{
  "n_layer": 26,
  "d_model": 192,
  "norm": "layernorm",
  "init_std_o": 0.0,
  "beta1": 0.95,
  "train_tokens": 445300000,
  "steps": 6795,
  "dataset": "wikipedia_en"
}
Each number is 50 + 12 x the weight over its row's rms, rounded and kept within 0 to 99. Layers, rows and columns count from 0. The size before them is the row's rms in percent of the matrix's.

# layer 20 attention key, 384x192, rms 0.099, rows 252-255, columns 0-95
108:41 36 55 49 67 57 64 38 28 50 44 63 38 33 36 42 59 41 33 46 44 33 56 47 44 54 40 40 37 44 30 46 50 44 48 22 36 69 55 57 65 62 49 57 57 57 42 61 56 50 64 43 92 53 43 34 52 41 48 26 63 71 42 69 46 57 43 43 56 53 55 40 42 62 57 62 21 39 40 61 47 54 51 67 46 65 50 59 56 42 33 58 41 46 55 35
110:41 39 45 34 55 64 51 30 48 52 52 38 45 37 27 36 25 29 49 50 51 79 44 67 30 61 44 47 58 47 43 60 59 49 60 72 52 38 49 54 50 64 38 43 44 40 33 68 39 67 18 74 48 50 54 79 51 65 41 54 53 66 43 46 53 30 58 66 59 51 55 49 55 46 24 49 51 40 55 63 59 57 32 51 61 45 50 45 44 56 63 44 48 56 61 68
106:38 45 45 40 56 62 40 59 38 49 46 49 53 44 47 56 45 72 56 23 64 33 41 46 42 57 50 42 55 54 61 42 32 59 41 69 43 64 58 43 53 37 50 47 38 63 39 43 46 34 59 43 29 52 36 77 55 44 66 41 43 35 45 52 47 51 54 48 55 37 62 64 61 31 48 26 59 37 45 74 26 70 46 40 46 43 56 64 66 64 38 37 53 39 60 50
109:34 00 51 19 50 58 43 36 69 48 46 42 51 45 25 63 52 46 64 54 51 64 53 48 60 52 47 61 73 64 53 49 39 50 44 59 44 50 60 29 38 53 62 67 49 46 62 39 39 37 16 50 57 49 65 75 65 38 60 42 50 39 56 37 43 66 32 52 53 43 46 30 61 41 61 61 42 56 57 43 36 53 60 41 46 52 58 34 45 42 51 87 31 41 53 56
# layer 20 attention query, 384x192, rms 0.0976, rows 253-255, columns 0-95
110:52 35 48 52 67 61 44 55 54 59 29 32 41 51 48 30 33 43 40 26 58 72 36 53 35 71 56 50 71 38 13 49 67 47 30 51 35 36 65 68 65 48 56 41 53 44 49 52 41 67 32 58 50 30 49 65 31 63 62 44 47 30 47 45 39 29 43 52 55 37 53 48 52 48 43 48 79 58 53 57 50 73 35 61 63 44 40 64 41 72 54 62 67 48 56 46
104:31 21 28 56 49 66 33 65 40 56 58 37 47 14 51 43 70 62 52 51 57 35 48 49 30 58 57 42 32 84 51 49 33 60 65 61 63 42 59 42 47 56 53 52 40 64 45 36 33 48 24 31 49 44 32 54 53 51 59 73 40 33 38 41 46 64 77 41 37 62 61 53 34 41 56 48 56 55 52 65 61 60 51 41 43 50 39 67 43 36 38 43 52 69 61 49
107:67 21 51 55 43 45 49 48 51 53 42 55 58 46 39 57 29 61 70 42 62 66 60 48 70 60 47 38 80 56 41 46 44 48 50 70 54 44 55 67 35 46 26 67 29 47 44 53 34 43 65 44 51 40 34 68 29 32 53 63 51 52 50 54 59 43 60 57 33 43 49 21 56 49 51 47 59 43 57 49 36 46 54 43 47 68 23 53 62 53 54 60 52 36 59 39
# layer 20 attention value, 384x192, rms 0.117, rows 192-224, columns 0-95
096:55 56 52 27 55 47 54 78 72 41 53 68 27 45 61 44 43 39 37 53 57 38 55 35 69 43 34 35 80 48 44 57 34 30 47 52 48 55 55 31 55 48 46 37 58 42 33 45 43 51 42 50 59 60 71 47 52 55 61 57 62 75 44 75 49 46 49 40 52 15 35 62 47 57 58 69 45 51 51 57 28 37 53 65 41 47 42 66 47 34 60 39 42 47 52 65
094:71 59 47 37 42 52 63 64 58 46 63 49 60 27 48 51 58 57 57 46 46 49 51 17 48 64 56 52 57 47 19 47 63 35 28 50 50 42 16 19 54 47 71 51 39 70 42 31 66 41 59 49 55 52 45 64 41 45 45 55 61 41 64 69 39 41 58 40 53 48 58 40 58 57 63 62 57 54 32 40 53 59 41 47 35 51 42 59 29 78 38 43 33 61 47 65
096:70 43 53 75 42 44 59 51 39 45 73 42 57 33 75 33 49 35 78 38 67 59 57 36 47 31 57 46 49 43 51 41 62 71 64 45 42 63 61 57 48 39 49 46 42 53 44 48 48 71 35 29 41 86 48 36 56 15 52 41 55 50 51 39 63 47 61 69 45 59 39 52 27 44 34 62 43 33 44 53 24 63 64 35 56 45 49 45 53 82 60 55 53 59 58 40
090:56 45 49 48 52 52 73 57 50 47 41 61 52 60 47 43 51 42 44 44 39 59 36 55 48 49 58 49 50 61 37 54 36 53 43 36 63 46 59 51 67 40 57 39 43 58 47 38 34 46 46 44 40 40 59 44 31 38 46 42 44 65 48 40 56 31 54 50 60 52 36 42 44 44 62 38 73 71 48 63 52 34 40 52 58 38 23 52 40 32 37 46 33 49 20 52
095:60 40 43 53 66 66 47 46 34 38 43 49 50 38 53 44 37 41 40 64 55 28 63 46 59 36 42 50 36 74 47 65 53 50 76 57 17 42 34 39 63 68 51 58 71 64 46 48 95 50 56 63 59 27 59 68 54 47 54 66 51 43 33 48 46 51 51 48 49 57 59 68 58 41 50 36 37 45 34 43 43 42 49 40 44 51 42 69 40 53 46 43 56 58 38 77
089:67 38 32 42 60 44 44 54 36 60 56 49 65 54 43 56 47 74 33 58 69 66 53 54 37 57 31 67 68 69 31 59 46 44 57 67 65 77 67 46 41 58 50 61 39 61 53 63 50 43 46 48 36 50 60 54 63 63 10 30 51 36 76 46 40 50 38 48 55 46 45 33 57 28 42 64 39 55 59 60 37 44 33 39 57 48 53 59 50 43 31 58 44 46 69 45
091:31 42 46 50 34 30 62 64 49 63 71 53 47 44 53 37 49 47 44 50 55 70 76 56 62 38 50 38 48 63 49 32 70 28 34 63 50 38 59 31 52 65 44 59 43 51 47 56 47 50 45 57 51 28 43 40 28 56 50 53 84 40 48 70 51 53 65 52 45 63 56 81 38 61 45 34 59 53 52 48 63 44 48 37 67 30 38 36 44 46 43 40 52 37 51 24
096:63 62 59 32 47 53 67 46 40 60 31 33 50 55 68 44 58 49 44 46 60 33 51 48 63 56 52 55 60 43 70 64 50 38 28 57 47 30 54 31 49 51 42 50 57 59 58 59 59 53 44 58 56 37 61 57 35 46 20 58 39 60 70 54 46 39 29 46 39 47 34 61 76 49 33 48 76 36 52 45 49 79 51 61 59 55 26 29 34 34 48 32 60 38 41 50
087:39 33 40 44 49 47 58 74 67 65 48 70 47 33 37 56 51 30 48 42 64 45 24 54 46 49 25 56 33 36 61 55 57 46 53 52 50 65 54 38 57 68 44 51 44 63 46 34 56 44 47 41 51 35 58 21 71 61 74 49 75 42 62 36 58 70 27 53 41 71 44 55 40 71 61 57 76 36 37 42 65 43 36 48 42 50 68 47 67 65 40 51 56 60 49 65
101:60 52 56 60 38 65 39 34 36 50 35 47 35 47 46 41 46 72 45 33 53 52 32 42 50 49 57 75 58 63 62 35 53 45 52 43 51 43 44 52 53 50 50 41 44 62 43 51 52 39 54 56 55 44 68 51 36 51 78 48 51 68 63 36 63 60 48 54 48 55 48 44 47 60 43 37 39 43 61 34 24 79 39 67 38 63 50 55 73 38 54 30 45 64 50 40
091:43 51 41 58 32 42 55 26 43 43 42 56 30 46 51 64 49 52 53 56 70 39 49 69 63 33 61 55 33 46 68 43 61 43 40 50 48 57 44 42 53 68 55 64 61 56 37 54 64 24 49 58 49 52 47 50 53 27 52 21 67 54 56 50 50 40 28 51 85 36 56 52 53 70 57 68 69 57 50 68 64 21 45 40 22 51 48 49 31 46 44 42 44 45 58 42
092:66 52 56 49 77 49 56 46 50 52 29 39 38 29 53 39 53 57 51 47 59 52 43 40 61 65 50 41 61 58 25 39 56 50 62 71 48 47 73 42 54 45 65 54 56 51 66 52 76 57 40 28 51 66 28 45 44 47 49 50 49 40 50 45 45 45 30 43 50 60 25 54 55 38 48 52 49 44 54 47 49 50 49 64 64 51 39 25 69 32 61 56 44 73 52 32
098:50 51 55 68 46 66 51 31 50 56 47 39 49 54 52 64 56 42 64 37 32 43 76 37 47 49 60 32 49 50 45 55 59 27 50 46 81 49 45 62 51 59 57 45 53 45 70 47 39 50 55 40 40 42 65 44 42 62 52 53 74 40 47 51 28 37 66 44 43 36 56 62 43 58 36 55 41 53 49 48 48 64 49 47 44 22 32 60 35 53 54 54 32 35 50 85
099:50 34 27 58 50 50 53 53 48 69 39 50 53 31 64 35 31 47 36 30 43 43 39 54 61 61 38 43 42 65 57 57 66 63 70 50 21 33 38 62 49 66 52 36 50 73 44 53 42 49 47 49 38 53 59 45 43 56 65 71 34 53 42 54 60 65 49 65 57 64 42 63 58 52 61 47 60 54 44 32 49 47 40 54 77 71 48 32 44 40 49 63 48 41 63 60
093:54 39 43 50 48 71 48 29 49 24 63 63 47 52 41 39 52 40 38 53 42 52 30 42 60 66 50 36 56 48 55 38 52 61 64 35 34 54 49 56 27 43 47 44 36 63 58 61 56 50 41 38 27 58 49 38 43 50 41 59 40 34 52 62 44 60 44 34 27 35 37 70 47 70 58 52 44 63 41 63 49 75 64 50 74 36 66 73 67 48 40 58 57 70 58 53
095:49 44 36 75 57 25 55 32 50 39 57 39 59 51 60 25 45 47 61 56 42 61 69 40 51 59 49 54 54 43 52 58 42 50 47 39 46 42 49 28 57 58 50 54 68 30 50 60 43 50 48 68 49 53 20 58 74 24 27 57 47 51 54 67 81 55 32 39 40 65 50 56 57 37 49 66 32 44 41 48 53 41 39 42 56 70 57 49 55 50 64 35 35 48 42 55
096:35 64 34 49 61 44 60 35 50 21 50 60 63 48 48 50 25 58 57 45 40 52 80 54 40 40 75 36 27 51 42 75 40 45 60 58 59 56 36 25 41 60 38 45 43 56 43 30 56 47 59 42 35 40 70 32 53 35 67 44 63 36 60 40 61 64 40 65 33 54 70 48 45 52 70 52 75 50 63 43 57 45 48 69 36 54 46 44 50 60 46 60 51 39 74 45
094:68 45 61 41 47 62 45 39 33 55 46 52 80 55 36 57 48 61 44 35 71 60 48 57 34 53 51 51 45 53 64 45 57 37 56 41 23 46 62 57 51 37 55 46 69 39 50 53 46 31 52 53 47 44 32 41 42 65 70 51 55 54 36 53 67 60 46 42 45 57 62 32 50 45 45 70 50 45 76 50 53 59 61 54 59 46 43 57 63 64 58 41 73 38 56 62
090:39 64 42 65 52 49 45 41 63 52 42 49 57 57 22 38 44 47 59 51 41 57 41 24 65 48 23 53 48 38 29 41 27 47 62 54 31 41 51 56 73 34 43 44 71 61 39 56 53 48 63 55 41 52 45 50 51 36 66 62 47 38 48 44 45 41 56 49 39 42 39 40 52 66 37 30 50 54 76 54 46 48 47 54 33 50 52 58 47 66 45 43 37 53 50 21
094:30 42 28 61 28 56 40 49 55 74 48 50 42 36 63 47 43 32 71 54 54 36 51 61 45 69 36 50 74 60 57 48 65 35 61 41 42 41 33 42 45 66 54 57 63 50 43 52 25 49 67 19 53 53 68 57 51 61 49 43 45 41 42 35 39 58 54 67 49 62 56 61 62 51 52 40 45 79 39 65 54 55 53 54 58 40 43 34 34 65 49 21 56 66 74 55
100:40 59 51 75 38 36 56 53 58 49 45 70 56 37 72 65 50 59 44 49 16 59 56 68 36 58 49 67 54 55 45 51 51 53 55 49 50 36 50 46 60 56 62 55 28 57 45 61 46 63 40 41 34 54 67 43 33 38 28 64 40 53 56 57 40 44 59 49 72 45 51 41 29 69 47 59 61 12 23 56 63 53 44 71 39 53 67 25 74 52 51 60 41 53 56 52
093:68 46 59 61 41 43 56 45 55 79 24 64 30 46 37 54 42 39 40 34 61 48 65 47 30 49 54 37 35 49 43 51 69 48 59 75 50 45 68 51 50 72 48 60 45 53 36 53 37 48 46 49 37 55 50 58 48 48 44 58 45 65 48 51 68 51 66 45 38 31 76 57 47 35 58 55 32 63 61 47 61 56 60 59 59 64 81 54 54 66 69 68 39 35 54 48
100:51 65 37 42 63 44 60 44 69 61 53 53 68 38 70 53 57 51 43 32 54 61 54 52 45 59 42 47 51 43 59 24 50 50 77 52 39 66 31 51 30 53 54 49 44 53 44 53 53 71 58 51 44 29 67 48 67 29 43 54 35 53 56 37 39 51 47 63 42 53 72 53 53 47 77 76 50 39 67 67 38 48 59 45 45 42 46 53 56 55 16 53 37 38 30 47
093:58 52 47 53 23 49 68 60 32 51 41 51 45 45 33 80 75 51 62 57 43 69 38 50 46 57 37 56 64 54 53 45 49 43 55 42 63 55 60 53 50 43 46 43 45 52 51 50 51 41 46 62 54 60 47 32 73 51 39 58 48 40 33 68 88 54 54 59 39 42 47 38 37 41 38 60 49 44 55 49 32 52 37 71 40 46 46 31 46 41 48 78 66 32 46 50
089:57 58 41 42 28 38 37 56 31 64 52 45 55 70 64 50 49 54 60 49 20 66 62 59 41 58 32 27 53 47 48 63 71 48 52 57 27 38 43 38 63 57 63 37 49 17 66 44 39 56 51 64 50 60 54 40 49 46 36 49 47 35 44 48 68 41 39 53 60 49 45 52 72 30 77 30 34 72 68 61 39 49 57 52 29 44 53 34 72 63 67 51 58 44 45 53
090:46 43 50 38 55 48 33 45 58 50 28 55 46 69 65 27 44 52 48 51 35 55 49 57 42 48 48 64 63 46 31 61 47 45 30 48 31 45 53 66 65 54 52 34 39 48 44 39 50 48 52 37 63 43 45 40 44 43 54 49 69 69 40 44 53 59 50 67 55 60 62 62 54 74 48 37 50 49 52 30 49 29 35 50 52 46 40 52 53 92 56 44 44 40 53 23
096:43 59 55 68 53 46 47 58 48 44 58 42 44 53 68 37 37 51 51 43 51 66 25 58 36 52 76 25 69 26 64 59 56 42 72 45 54 40 55 35 57 58 70 44 26 56 43 68 60 52 48 51 52 41 45 57 52 34 56 57 47 44 65 83 37 57 54 50 73 61 47 48 46 39 46 37 58 23 61 47 57 38 41 08 51 48 34 48 47 40 61 51 69 18 37 49
093:63 57 46 66 55 41 37 48 57 27 51 48 38 44 10 47 49 42 52 47 56 55 44 47 36 47 58 37 65 54 73 43 56 47 56 62 65 51 54 85 52 39 68 59 44 55 38 33 54 54 55 52 43 61 46 58 50 47 50 57 18 59 44 62 63 46 40 50 52 43 66 89 48 57 47 42 76 44 60 29 30 26 54 63 42 21 57 59 50 55 44 48 57 44 59 72
095:56 41 64 55 39 63 46 39 42 49 66 41 38 28 64 51 50 37 42 36 50 34 57 55 61 41 49 48 52 54 65 54 35 66 65 74 41 39 36 48 59 64 66 65 84 41 56 61 52 59 63 55 34 48 23 57 39 48 27 52 48 60 65 45 52 62 42 64 46 19 43 50 49 62 25 55 59 35 38 24 62 46 28 61 46 38 45 54 59 50 42 45 46 54 51 62
088:45 55 43 51 65 42 55 38 54 66 23 42 22 47 51 56 23 63 60 38 53 53 43 50 42 48 77 60 59 70 57 61 53 35 44 73 59 62 69 54 44 35 23 37 76 58 49 70 53 39 53 47 47 60 48 52 53 47 50 41 41 77 43 59 48 60 52 35 44 68 37 48 61 43 42 43 52 53 45 58 53 34 46 65 59 43 54 52 36 48 58 64 52 62 36 42
094:57 55 46 61 52 51 64 51 39 30 54 63 42 55 71 58 47 42 55 55 52 54 38 40 55 50 50 30 61 53 49 50 40 40 61 56 47 37 71 60 21 56 52 48 59 39 59 63 56 30 48 44 33 61 36 34 70 59 58 33 42 46 56 42 37 49 56 68 61 56 36 43 61 68 45 36 37 51 52 42 45 60 60 70 45 58 49 45 47 52 74 50 52 54 62 46
089:50 61 56 44 60 71 41 50 39 39 32 38 61 37 45 59 55 30 47 56 54 55 61 36 43 33 50 48 75 52 39 31 45 14 57 49 56 64 53 50 42 64 52 72 41 54 30 55 46 38 51 31 61 66 52 69 52 44 28 70 48 42 56 44 62 67 67 58 74 54 39 60 66 42 57 69 67 50 56 58 48 57 42 65 62 44 53 47 42 47 50 53 40 50 47 30
096:23 57 50 53 30 52 37 41 45 37 47 91 60 57 57 76 54 50 62 50 70 53 52 35 39 56 38 51 53 46 56 58 44 57 48 42 39 53 39 48 40 46 58 45 40 65 28 35 59 58 51 43 61 61 59 36 47 49 47 52 68 49 39 41 44 74 52 17 48 42 63 51 50 35 55 70 42 35 54 49 51 52 55 34 66 56 37 41 40 44 60 68 44 53 55 49
# layer 20 attention output (transposed), 384x192, rms 0.1, rows 192-224, columns 0-95
093:49 48 26 64 33 64 51 61 51 63 74 37 81 61 35 54 35 63 33 62 51 50 70 58 41 31 71 60 58 26 58 45 63 52 47 54 54 27 73 63 49 57 48 53 45 40 45 49 42 48 84 47 48 31 35 53 50 39 26 58 66 45 42 36 46 55 47 70 54 66 51 72 47 51 47 30 40 44 43 33 65 40 41 59 32 25 42 54 43 50 71 57 88 48 43 40
094:58 44 55 46 42 54 41 54 47 52 34 48 36 50 60 27 56 77 52 66 68 60 43 49 61 55 48 38 56 41 78 63 58 76 54 38 48 35 65 56 51 32 59 51 42 45 46 62 47 47 32 62 51 60 50 28 59 44 55 34 56 67 51 46 40 46 48 53 60 65 38 69 56 46 54 26 51 42 54 38 41 43 47 61 45 52 67 51 66 39 60 45 55 53 25 43
094:45 44 59 50 49 65 55 56 59 68 39 46 74 31 48 62 66 34 60 49 42 37 43 53 60 58 59 58 57 50 39 51 57 51 41 43 58 40 56 24 52 59 17 42 71 48 36 77 47 49 36 53 56 32 54 57 50 67 48 48 50 71 36 40 19 30 65 46 59 46 57 26 74 45 57 38 36 70 47 43 30 46 48 37 19 57 49 48 54 55 36 30 61 36 40 62
089:51 57 36 38 67 58 39 45 28 60 47 32 59 66 48 56 59 54 42 49 58 41 41 29 49 51 49 55 60 55 55 37 39 70 36 40 47 45 43 58 54 74 55 52 58 48 55 46 50 73 25 34 66 34 55 58 64 61 64 50 64 34 43 59 52 82 51 73 49 63 40 51 52 63 47 65 37 49 44 65 50 58 62 80 60 63 41 50 36 40 47 61 52 34 39 40
099:50 52 56 60 34 39 54 58 54 60 55 60 42 52 61 54 41 37 33 33 59 64 55 48 53 71 72 61 52 47 51 41 73 47 53 53 53 53 33 64 55 27 57 34 25 60 60 39 34 42 42 74 51 73 42 42 44 47 44 43 52 56 48 56 56 51 58 62 45 46 43 62 60 75 38 74 61 32 54 30 41 60 47 80 51 53 43 47 63 33 41 47 35 45 49 45
092:42 44 58 61 24 56 40 46 78 33 47 50 42 38 41 66 65 76 54 42 45 50 58 38 56 74 43 47 44 27 64 42 62 49 57 57 31 33 13 50 49 28 51 53 52 44 36 40 52 43 32 71 47 39 58 52 45 44 48 40 60 44 44 62 43 46 31 63 37 35 59 56 52 51 47 37 46 51 39 34 37 58 67 60 49 35 51 23 39 51 38 44 54 52 49 59
088:51 66 58 72 50 61 62 37 40 43 51 30 38 70 31 57 67 53 26 45 50 44 43 17 56 47 48 70 39 60 56 57 47 58 36 58 61 65 38 57 63 56 52 38 59 55 66 24 62 43 65 58 34 54 51 34 39 53 40 49 56 60 44 49 47 58 57 43 30 61 49 37 43 59 52 50 57 60 39 41 51 41 67 57 32 72 61 67 73 41 48 62 48 62 51 47
091:26 59 44 42 36 50 53 51 69 51 63 53 38 54 47 44 39 50 45 55 55 46 31 43 72 49 29 41 71 58 30 40 50 53 52 60 60 60 28 68 43 53 49 50 38 58 55 46 51 50 52 50 59 53 17 26 44 55 60 49 48 52 39 40 48 56 70 81 29 49 63 47 46 37 68 53 58 57 39 45 57 36 47 55 44 54 40 61 63 54 60 62 59 59 49 42
084:79 48 77 57 60 69 40 40 32 55 55 38 55 37 46 60 47 50 38 67 33 63 61 46 50 42 44 36 69 57 33 76 57 58 54 32 54 36 39 55 53 37 39 66 65 39 50 44 39 47 50 47 55 38 56 55 64 76 38 34 38 50 63 42 42 46 46 53 49 70 46 44 72 34 63 55 60 52 54 21 32 49 55 47 56 24 47 45 61 63 36 62 45 53 60 64
101:42 33 49 36 74 62 82 52 57 37 41 55 45 46 39 41 53 40 39 67 54 50 70 62 44 49 64 46 30 43 55 47 29 64 38 52 58 39 62 49 45 18 54 61 48 60 62 38 52 34 71 50 42 40 51 65 64 69 37 49 42 39 56 54 55 32 52 34 68 56 55 44 73 39 54 55 56 41 56 60 48 56 44 26 64 63 35 43 15 58 57 65 46 39 48 62
086:67 29 52 52 47 61 41 31 65 57 55 27 49 42 76 57 56 47 51 62 38 60 41 64 31 56 68 33 70 57 56 43 73 50 44 29 62 36 40 54 50 10 54 40 56 42 46 42 48 75 36 35 70 81 51 32 44 60 54 64 43 40 53 28 58 58 25 45 31 53 48 46 55 32 41 44 41 38 52 60 59 67 54 59 47 54 54 39 51 63 48 35 67 46 39 63
091:40 57 31 25 17 65 48 59 70 50 64 53 76 54 48 61 61 36 61 49 50 42 45 54 54 40 49 56 52 45 73 56 46 36 53 37 33 40 37 42 56 45 42 48 54 73 43 51 24 56 59 54 48 25 62 64 42 48 42 48 56 62 54 28 53 43 72 60 61 16 65 66 45 45 61 44 39 69 41 40 27 35 64 39 55 49 66 57 42 58 67 56 46 54 51 42
099:52 29 47 45 43 38 58 69 54 45 78 74 50 43 45 44 54 57 42 56 71 53 20 36 61 57 44 45 41 39 67 54 35 77 62 50 48 35 35 60 62 62 35 54 66 39 52 44 60 41 37 45 68 58 30 30 28 38 37 42 47 72 34 51 59 71 54 76 62 45 54 55 65 62 79 55 59 50 51 49 51 49 39 64 54 39 63 52 79 44 36 54 43 40 37 42
103:55 57 53 48 65 45 55 58 67 45 64 51 59 58 51 65 43 56 38 74 47 49 61 33 57 55 34 67 54 42 45 48 50 43 44 60 85 67 40 60 44 34 27 56 49 50 64 48 72 30 44 63 54 34 58 67 35 47 50 62 61 73 44 65 54 62 77 59 45 47 51 42 55 39 61 56 54 26 46 52 43 61 38 61 66 41 23 53 52 46 25 49 55 29 55 60
095:47 49 54 49 44 74 37 61 66 69 60 65 65 45 43 59 53 52 57 34 38 59 65 62 33 47 41 61 55 45 41 51 52 54 53 58 66 58 67 73 47 40 27 37 73 32 57 43 43 53 58 51 51 62 53 79 50 48 57 46 57 43 43 29 59 51 57 72 44 60 37 27 50 46 71 63 43 52 51 41 52 40 32 50 49 56 46 40 33 51 46 29 44 38 36 59
094:47 57 47 66 35 49 49 34 43 53 30 64 42 35 56 58 37 45 22 25 73 44 73 64 45 36 70 38 50 51 66 49 56 43 65 45 46 46 51 47 59 54 57 61 37 50 50 68 66 63 37 69 63 52 62 49 58 43 45 39 39 76 45 26 46 33 58 62 62 27 46 46 39 43 52 52 35 75 57 61 48 72 59 45 31 27 56 45 63 14 54 54 57 48 36 46
098:71 57 65 58 54 60 40 38 38 61 54 42 39 36 68 56 74 47 48 55 41 65 41 52 58 45 37 47 57 67 61 46 66 75 51 45 63 32 38 49 42 33 63 58 36 46 49 44 61 44 70 61 41 64 35 55 34 29 44 42 34 69 45 59 43 68 65 34 57 41 46 43 59 52 40 32 48 31 47 53 63 52 58 52 24 41 58 52 48 26 52 39 20 50 54 39
093:31 45 38 49 55 39 53 49 62 53 43 60 45 34 47 27 47 53 49 60 35 57 47 79 39 39 33 48 55 51 33 65 48 35 53 50 54 44 19 58 47 74 29 46 48 55 49 67 21 60 56 62 53 41 63 63 40 29 49 55 57 50 58 45 72 50 46 43 22 63 47 68 59 70 36 50 58 40 21 66 53 64 50 41 53 40 51 38 29 33 53 47 56 51 64 41
089:50 35 39 55 37 51 37 42 37 67 47 68 56 69 55 60 61 57 16 76 59 36 37 71 64 49 55 31 51 52 63 52 49 42 39 48 66 46 54 48 59 60 66 41 58 49 67 47 43 62 52 45 44 35 54 33 68 59 57 50 41 56 66 58 60 43 46 59 18 51 49 58 55 59 43 43 32 69 44 51 61 51 44 47 59 43 34 52 57 57 31 53 55 66 59 42
091:69 52 44 50 69 44 35 59 52 40 29 66 65 54 44 53 56 61 25 56 48 67 47 40 45 50 57 31 48 23 61 37 46 58 43 58 53 39 21 48 60 40 60 55 69 57 59 51 62 25 40 48 59 61 49 45 47 62 62 67 40 74 53 25 40 30 50 48 54 36 22 57 36 60 24 69 59 69 56 41 49 32 60 32 44 59 35 46 42 38 73 43 28 35 38 45
097:55 40 25 34 37 55 54 49 46 65 71 58 28 61 35 61 69 56 51 45 61 46 48 32 55 34 41 46 63 37 52 54 62 50 72 64 35 38 50 64 52 37 41 50 46 48 45 52 39 34 40 54 33 47 64 60 47 27 62 42 54 50 34 31 49 37 62 48 43 51 51 37 60 41 46 54 73 72 52 60 39 60 46 37 63 51 48 74 66 18 25 32 49 25 50 52
090:57 67 47 65 44 33 62 57 51 31 56 57 74 43 45 59 52 55 51 70 33 52 32 41 39 29 55 67 47 48 43 45 44 66 76 30 37 56 34 36 37 38 60 51 37 47 65 69 66 54 37 44 59 39 60 46 58 30 50 75 35 39 62 52 33 41 54 58 46 44 44 55 60 59 56 42 39 42 45 41 48 66 67 46 38 61 22 42 57 49 27 33 40 55 41 42
103:75 66 52 74 48 54 61 37 55 49 61 56 54 52 34 54 46 65 43 61 43 40 51 40 63 33 63 25 52 59 61 52 72 40 30 53 40 61 30 23 57 46 31 46 54 39 43 62 63 58 30 50 61 56 45 38 58 29 50 35 58 54 45 67 69 58 43 38 46 42 38 55 60 36 41 36 39 62 33 36 48 44 53 50 35 30 49 54 60 55 53 27 67 53 59 47
093:34 52 51 45 64 61 67 40 54 49 45 45 55 44 64 46 50 76 64 44 45 49 53 61 37 24 54 47 46 38 49 52 47 50 72 60 45 48 60 41 63 67 39 76 55 34 54 39 62 36 35 54 59 66 57 76 58 62 43 31 65 46 55 62 28 28 45 56 65 82 31 45 40 27 51 36 51 56 48 56 39 42 56 36 58 57 46 47 42 33 69 57 39 44 48 43
089:46 50 36 52 47 58 55 45 53 43 54 42 41 50 63 21 49 57 29 51 93 44 34 60 54 51 39 55 53 42 68 38 61 74 54 42 50 49 31 51 43 50 56 43 56 68 39 42 51 31 57 53 52 31 32 57 45 58 61 32 55 80 51 33 55 52 52 69 58 40 44 57 27 63 38 44 56 63 36 53 48 58 42 43 51 49 36 65 62 51 41 42 38 66 36 62
090:53 72 52 40 41 60 57 46 38 66 62 55 47 61 56 50 49 38 64 55 47 47 48 32 45 24 57 40 72 47 60 52 22 62 26 42 46 68 75 52 51 45 57 42 53 57 49 62 26 40 44 49 57 42 61 46 61 50 51 62 46 39 59 52 40 45 33 42 45 56 57 70 47 29 22 62 50 38 73 47 34 46 55 41 40 50 43 67 44 38 34 39 71 49 63 52
097:63 37 44 34 49 61 43 34 26 44 49 57 51 68 68 69 48 49 48 55 63 22 73 42 68 39 58 65 52 55 55 46 23 60 44 62 45 56 33 43 65 46 29 41 75 40 45 50 51 48 24 65 43 56 55 42 54 68 37 39 74 44 44 54 60 52 57 45 41 58 54 50 46 58 45 52 45 57 36 62 40 65 33 37 34 43 52 64 47 34 46 38 56 29 34 51
089:47 42 49 47 46 57 56 35 50 66 62 38 57 39 67 31 64 40 43 67 48 47 43 62 57 64 46 60 51 62 39 56 56 32 62 69 33 48 43 45 39 44 53 22 47 36 51 64 53 40 18 51 67 56 49 47 32 55 43 55 54 51 69 63 71 60 46 46 36 72 35 65 50 36 56 64 28 50 62 48 43 69 46 43 56 41 33 43 43 64 62 45 28 58 51 21
098:39 67 41 51 31 31 49 54 78 62 44 43 30 47 52 75 66 41 31 51 46 60 52 48 51 61 62 69 46 27 28 26 72 36 39 41 61 70 84 42 59 41 49 55 38 58 39 45 50 50 45 16 61 46 54 41 53 44 62 40 43 56 54 58 51 29 47 33 53 60 51 51 55 43 62 63 37 71 53 66 42 58 66 42 64 62 46 51 43 53 49 41 48 31 43 55
082:42 58 30 46 60 62 45 53 34 57 57 51 63 70 44 35 49 45 42 52 31 45 55 55 50 61 57 61 40 61 54 56 35 44 51 33 47 48 35 48 46 53 62 52 40 60 71 42 48 65 37 81 44 43 66 51 39 51 48 58 61 34 33 54 55 56 53 47 16 50 74 45 28 38 51 68 55 22 46 46 52 50 58 40 59 62 60 61 27 45 65 60 34 51 76 49
092:51 37 39 33 55 51 46 62 59 75 50 58 58 55 58 50 28 40 50 54 55 79 50 62 47 70 55 74 32 69 45 49 45 64 47 56 53 40 40 35 71 40 44 42 63 64 39 58 49 58 78 58 38 55 44 58 56 42 36 42 50 52 56 44 62 56 42 54 47 29 62 57 27 37 48 46 46 76 52 59 54 61 34 49 51 69 43 35 45 65 51 60 45 70 49 36
091:47 52 50 64 30 53 49 51 57 43 73 44 37 54 47 52 21 64 49 70 51 45 45 44 37 45 56 51 49 61 53 42 60 68 61 54 49 52 46 35 72 62 41 45 38 52 50 45 47 65 35 59 29 54 45 55 52 37 50 60 62 70 66 51 41 48 45 46 62 47 66 44 34 49 50 76 60 58 35 50 27 28 71 51 44 55 46 34 63 44 57 45 44 53 37 58
089:59 50 61 64 41 60 46 74 42 52 44 34 48 57 32 43 42 47 48 71 42 32 42 59 56 33 67 45 59 44 52 56 43 43 65 58 61 47 52 48 67 60 57 51 39 41 52 40 44 50 41 50 53 53 34 62 44 37 62 56 57 43 51 46 21 41 39 45 61 46 63 71 39 47 25 37 30 60 51 43 37 54 31 50 63 62 52 56 73 47 19 48 48 36 55 64